Weights of a small transformer language model: 6259 steps.
Each number is 128 + 24 x the weight over its row's rms, rounded and kept within 0 to 255. Layers, rows and columns count from 0. The size above them is the row's rms in percent of the matrix's.

# layer 7 MLP up, 1280x320, rms 0.0817, rows 448-472, columns 64-127
size [ 96  92 107  83 101  99 107  99 105  97  87  83  96 105 106 105 101 105 112  94  90  99  95  93  99]
[[150 153  63 173 122 110 128 127 114 136 130 142 113 140 129  98 129 153 135 103 114 124 158 125  87 107 127  91 113 106 146  69 113 149 125  82  99 128 130 134 123  93 124  60 140 131 136 181 175 118 111 127 125 158  94  93 116 145  85 126 129 183 187 154]
 [148  80 102 127 184 137 133 158 116 171 172 157  74 138 144 129 166 118 150 140  54 140 139 103 120 159 136 102 171 124 128 134 148 118 121 122 142 137 144 132 100 132 123 126 146 144 117 107 102 118  75 137 137 145 100 107 127 138 130 148  98 129 106 144]
 [136 170 148 118 166 157 134 108 142 145 141  86 146 139 155 102 141 153  76 122 122 132 143 104 170 153 118 104 134 145 151 137 134 132 114 186 127 139 144 121 142 161 139  84  63 106  93 127 133 158 119 144 162 149 148 142 145 135 132 114 115 190 143 121]
 [160 121 118 138 131 105 149 142 105 124 106 134 101 130 112 140 141 143 119 119  69 120 105  94 135 144  76 146 155 151 154 104  93  89 124  73 147 132 203 124 131 137 138 132  95 152 117 113 133 106 123 133 144 168  79 140 143 116 133 138 151 124 131 136]
 [131 149 133 150 110 111 118 107 110 169 104 108 131 110  96 153 131 107 100  94 149 185 105 120  96 161 119  16 154 134  95  94  59 122 140 143 105 107 110  76 126 109 113 113 132  88 182 146 157 153  77  73  96 141 146 151 114 129 116 146  88 129  86 131]
 [144 121  73 129  62 129 107 129 114 169  87  77 137 118  87 131 135  97 135 124 156 106 104 133 114 120 132 112 158 138 134  93 140 144 157 136 160 141 136 111 162 104 169  96 110 154 147 134 110 148 140 142 151 130 107 144 121 121 122 147 101 163 161 110]
 [ 59 168 148 169 136 140 131 147 123 105  91 160 149 123 113 196 162 129 136 133 112 135 120 122 139 127  89 121 142 143 156 153 110 127 114 147 133 146 167  94 117 117 106 153 121 141 130 163 112 124  83 107 105 135 112  99 120 137 113  64 119 153 101  97]
 [106 147 138 125 163 149 121 188 114 111 156 121 179 136 139  89 124 121 134 147 152 150  99 149 163 139 126 110 143 101  96 133 158 140 132 106 148 111 138 114 106  93 101 136 160 116 106 175 129 119 112 117 101 118 108 125 121 123 100 114  79 135  95  99]
 [101 163 139 116 142 124 141 117 108 134 118 121 137 127 117 120 163 128 155 121 129 133 174  99 117 152 135 150 136 154 122 162 114  76 127 102 109 126 131 140 109 142 115  70 144 134 104 120 136  98 128 116 155 125 136 111 128 116 105 125 114  84 125  55]
 [108 102 138 107 125 115 142  94 114 201 112 164 127 116 124 136 172 166 127 106  96 143 134 148  88 171 109  77 118 142 148 100 172  89 132 115 135 113 119 150 130 141 143 155  83 136 125 110 150 104 129 152 102 106 131 170 137 101 134 164  87 132 129 106]
 [114 159 174 125 114 116 134 138 165 115 109 107 138 122 135 184 106 134 141 151 150 112 154 114 130 115 121 140 168 146 150 119 143 160 148  88 130  89 105  91 135  76  97 144 148 111 187 152 135 153 149 117 149 134 151 107 112 152 124 142 146 106 154 117]
 [117 126 112 133  89 133 147  88 138 103 147 132 148 141 161 125 100 155 159 140 116 116 107 139  95 144 115 154 173 161 131 129 135 163 127 141 115 133 135 102  87 115 163 103 119 115  89  93 110 157 144 153 148  98 114 106 117 143  97 145 186 144 105 107]
 [124  94 120 115 186 171 106  87 116 140 124 115 133 140 134 158 107 112 122 148 122  65 127  87 106 141  75 155 165 179 132 119 136 125 125  87 109 114 140 117 138 117  80 121 115 139  94  99 140 123 162 150 150 107 129 137 102 104 139 154  83 125 115 119]
 [102  97 114 132 172 148  95 108 122 101 147 139 147 100 132 102 150 140 177 148 131 143 110 149 161 153  98  98 140 131 145 142 174 115 137 135 175 131 111 146 121 151  99  98 143 112 169 109  83  86 114 120 135 101 146 147 133 120 102 130 152 126 140 111]
 [158 114 114 121 103  80 131 147 141 164 148 153 144 128 136 134 146 113  96 131 125 141 126 133  92 119 123  80 120 201 136 116 101 111 142 140 148 143 125 135 126 148 162  98 121 136 101 151 122 162 108  98 143 170 106 143 129 142 129 102 127 105 142 122]
 [135 141 124 118 132 160 116 140 157 140 101 169 131 158 127 140 120 170 119 119 107 151 123 140 130 115 159 108 142 120 138 144 137 127 133 153 192 125 103 157 171 135 130  95 153 102 147 157 123 118 126 126 134 139 106  97 130 114  83 119 133 115 112 129]
 [123 140 137 122  85 132 116 136  98 143  95 136 130 124 180 170  98 156 140  99  60 123 121  89 124 138 155 117 138 151 114 155  96  92 121 151 148 107 129 119 164 137 119 131 147 140 113 113 165 154  92 167 138 124  91 122 155 142 146 122 163 127 146 117]
 [129 120 161  94 122 138 130 104 111 107  85 114 110 151  93 133 138 119 127 112 155 107 133 103 151 131 144 124 113 103 136 136 155 151 102 118 166  93 121 148 129 110 119 134 117 139 120 122 142 145 107  72 133 137 103 137 131 150 108  89 111 151 111  92]
 [117 155  94 111 111 104  92 163 161 124 126 148 187 111 136 117 155 109 119 129 141 137 183 151 113 145 154 134 115 150 132  89 139 103 121 142 109  65 151 132 130  94 179 137 139 115 165 145 114 165 137 140 124 104 111 111  97 201 136 119 155  92 130 114]
 [155 149  84 122 106 135 109 174 149 133  98 129 110  92 139 179 143 100 144 155 124 134  92 142  97 149  93 151  94 167 140  62 117 178 127 164 204 118  99 121 119 181 145 119 140 125 129 155 111 183 118 171 146 127 111 140 118 149  89 120 108 146 160 128]
 [129 139 106 168 149 134 150  86 137 133  94 120 137 130 128 134 144 108 157 168 105  95  80  64 137  94 107  93 130  91 125 155 122 101 124 120 161 136  80 141 124 101 156  95 125 134 116 123 133 114 132 113 150 119 122 130 133 172 110 121 149 120 139 100]
 [ 95 106 154 117 118 157 149 139 130 155  97 135 116 125 108 106 130 158 171  82 108 136 153 137 165 129 101 144  85 157 188 141 151 116 123 130 153  79 124 106 133 175 128 187 125 146 193 140 125 118 125  79 140 150  94 123 156 140 144 130 199 132 139 126]
 [111  76 135 150  99 122 142  96 166 112 104  95 141 142 139 133 102 115 127 109 102 100 126 123 117 123 112 151 137  90 153 134 135  88 140 110 125 160 105  90  90 163 120 124 128 137 151 119  81 107 130 148 136 133 133 126 104 128 129 123 122 105  90 153]
 [ 88 150 143 117 152 134 113 134 159 166  95 141 115 127 140 143 120 158 119 130 139 107 144 110 142 118 151 136 103 201 108 178 132 125 117 118 146 104 108  83 148 139 146 124 111 144  86 158 105 113 151 136 157 119 136 146 114 110 140 137 129 133 133 102]
 [127 106  81 118 122 116 149 127 106 104 133 155 127 120 103 103 136 135 154 118 113 128 113 106 134 127  96 145 108 167 132 117 156 110  96 124 140 136 121 151 174 136 146 167  93 104 132 113 122 150 129 147 114  96 164 128 122 137 121 115  99 108  80 124]]
# layer 7 MLP down (transposed), 1280x320, rms 0.0381, rows 448-471, columns 64-127
size [ 99  91 102  79  80  96 109  81 114 104  81  85  99 118  89  99  97 104 119  88  87 104  94  84]
[[123 110 188 115 101 160 146 165 122 143 145 109  69 109 117 183 141 141 169 171 109 113 152 127 109 159 144 122 125 120 104 139 138 101 112 113 152 167 148 117 120 142 128 144 116 138 109 111  91 134 129 141 121 151 171 177 128 157 109 147 139  91  56 120]
 [132 128  82 102  99 136 141 109 124 157 152 147 112 113 127  99 146 129  88  78 154 121 126 100 119 100 104 154 123 137 156 110  98 158 138  96 147 176 127 141 153 100 123 119 124 172 139 136 122 154 133 114 143 105 124 140  77 175 131 119 116 144  41 165]
 [148  98  85 145 107  88  94 187 124 166 119 115 161 163 147 114 121 116 117 112 138 138 119  85  82 114 165 112 109 143 143  89 141 135  96 171 129  92 120 146 122 111 118 105 119 139 156  76 120 126 157 132 104 146 154 122 113 184 112 161 120 134 130 132]
 [123 132 121 170 138 154  54 126 100 151 185 134 167 124 155 147 152 130 113 145 135 156 122 151 130 136 131 131 128 113 108 151 138 147 156 111 116 146  55 144  65 151 108  92 123 137 160 147  98 126 156 152  83 171 137 149 143 132 102 130 120 132 119 153]
 [129 131 132 152 142 114 135 150 143  91 101 123 121 112 130 155 151 108 120 138  86 172 139 147  81 146 116  95 117 121 147 136 169 118 122 124 125 138 113 127 133 128 123 134 136 141 112 126 114 166 170 123 112 128 160 100  95  77 110 117 133  84 173 104]
 [112 105 170 167 144  82 159 137 131 104 125 152 127 145 133 137 158 175 130 146 147 105 134 121 138 145 127 117 146 135 132 141 113 186 142 102 101 140 110 114 155 119 115 141 154 155 138 150 137  88 129 111 122 126 138 119 141 161 126  67 105 119 183  89]
 [139 101 131 123 152 116 160 123 119 135 127 129  80 162 138  89 113 157 131 134 157 129 109 133 101 109 126 142  85  83 118 114 119 149 111 125 100  94 107 103 143 124 118 117  99 156 143 121 153  93 111 116 113 181 119 164 123 112 138 101 136 104 131 162]
 [170 120 156 109 129 173 161  63 133 126 176 131 146 140 113 120 133 135  92 128 131 123 166 151 136 127 162 134  75 147 124  87 142 137 143 122 150  93 158 125 131 113  93 132 113 138 123  91 149 158 128 154 110 124 141  95 124 141 134 115 137  98 114 137]
 [ 97 116 154 162 166 124 124  93 120 104  81 119 126  89 124 164 130 136  95 139 184 100 117 139  98 122 115 160 145 106 129 130 135  86 137 102 140 115 128 104  72 132 125 140 140 141 109  97 143 126 155 160 111 154 154 157 151 141  84 161  99 103 134 105]
 [102 158 117 120 119 128 113 110  79 119 139 145 104 156 160 131 103 139 113 160 179  83 138 127 149  96 154 140 129 138  98 132 144 127 159 143 118  90 126 102 142  87 114 157 138 131 152 117 127 136 143 124 137  96 127 141  95  98 110 163  83 142  98 122]
 [136 139 101 113 128 123  97 104 121 140 109 136 134 138 116 138 144 121 144 103 142  99 158 130 129 136 168 152  86 144 160 135  70 110 128 165 125 119 142 104 134 147 120 136 141 185  98  90  92 112 111 109 106 126 146 104 108 134 140 153 124 107 119 138]
 [149  96 170  98 149 171 125 118 137 136 115 132  90 146 114 121 156 132 143 129  93 159 154 123 112 142 149 133 123 102 149 107 144 143 122 122 143 117 121 174 146 120 113  97 162 129 101 150 135 141 112 104 121 127 163 151 110 140 101 126 102 100 154 155]
 [149 141 132 133 117 159 141 170 114 138 115 164 144 149 151 117 103 182 133 103 152 174 133 157 152  98  85 152 117  91 147 158 113 140 131 153 128 154  97 122 129 132 148 129 135 117 124 190 100 141  91 130 117 115 157 139 130  94  78 101 148 136 124 104]
 [106 130 105 168  88 130  93 123 101 165 154 164 144 152  78 116 124  93 143 134 129  65 128 165 146 149  94 113 145 121 131 149 144  74 146 137 149 164 129 135 128 119 114 145 171 107 127 136 144  67 134 118 108 151 130 111  93 175 144 166 130 130 142  77]
 [ 80 152 118 119 151 136 125 126 143 155 117 142 107 157  99 154 132 126 103 146 142 129 118  88  96 136 132 168 173 136 123 153 133 148 118 127 167  78 134  64 108 125 111 146 146 123 156 161  89 115 133 146 123 146 126 131 146 122 168 105 145 144  86  89]
 [115 102 145 166 104 170 164 150 108 115 127 134 141 157 135 143 131 119 105 135 105 135 144 165 115 128 147 175 167 110 106 128 105 117 135 110 122 133 123  88 131 121 113  96 135 140 114 120 152  81 142 147 146 108 139 189 127 101 137 105 113 131 127 131]
 [146 114 119 137  85  86 114 130 108 172 134 114 145  98 108 109 144 138  95 118 139 139 136 151 108 155  95 119 138 129  97 148 118 179 110 110 131 131 116 125 133 118 122 111 145  73  91  84 113 115 179  87 135 124 167 120 101 186 121 105 140 157 162 146]
 [182 115 127 147  91 120 123 112 156 138 160 156 111 126 149 159 139 111 104 152 151 121 136 102 132 105 158  74 135  77 113 118 119 170 100 122 148  85 138  68 136 131 166 169 114 130 117 155 106 181 147 145 108 112 114 132 106 105 149  84  89 139 111 120]
 [153 117 152 161 171 125  90 103 128 159 166 118  94 149 143 154 111 147 153 161 133 124 151 167 127 126 119 129 164 104 169 133 126 105 188 124 113  77 132 146 144 123 115  97 144 111 101 154 131 140 103 102 101 128 122 153 113  92 139 152 127 149 159 128]
 [114 120 180 133 149 135 103  60 117  82 113 141 136 136 136  98 161 150 114 102  98 132 130 101 127 121 125 128 156 113 122 112 133 159 189 163  86 157 170 105 143 119 124 185 126 123 134  93 121 127  88 138 104  94 152 121 146 157 129 147 142  98 116 153]
 [106 155 143 163 103 123 121 148 142 143 154 170  85 167 133 150 158 108  92 140 152 125  90 143  90 122 141 122 129 130 132 119 116 121 112 121  93 175  96 111 145 110 131 102 139 132 138 137 117 124 135 119 121 152 154 147 114 152 175 118 117 143 105 124]
 [146 168 127 124 115 117 142 132 112  95 136 109 148 114 153 149 140 112 148 149 140 144 109  98  61 126 143 124 144 128 201 121  87 152  87 114 175 154 164 132 125 143 114 116 150 144  96 114 136  94  88 161 112 156 150 105 153 151 124  96 147 145  97 128]
 [103 105 109 174 135 140 122 182 135 139 172 177  94 147 128 119 150 153 118 116  89 174 146 126 132 124 139 146 105 152 134 138 111 139 120 132 119 116 107 153 184  83 159 119 145 119 112 136 150  95 154 117 113  89  89 130 170 126 150 125  98 172 137 138]
 [111 109 136 141 109 168 114 130 130 123 134 162 132 125 127  67 136  81  73 111 183 103 119 150 144 133 128 102 112 197  78 178 100 126  97 114  87 159 118 148 154 168 144 142 139 147  71 119 138 125  94 129 160 130 177 155 126 175 148 126 136 140 132  98]]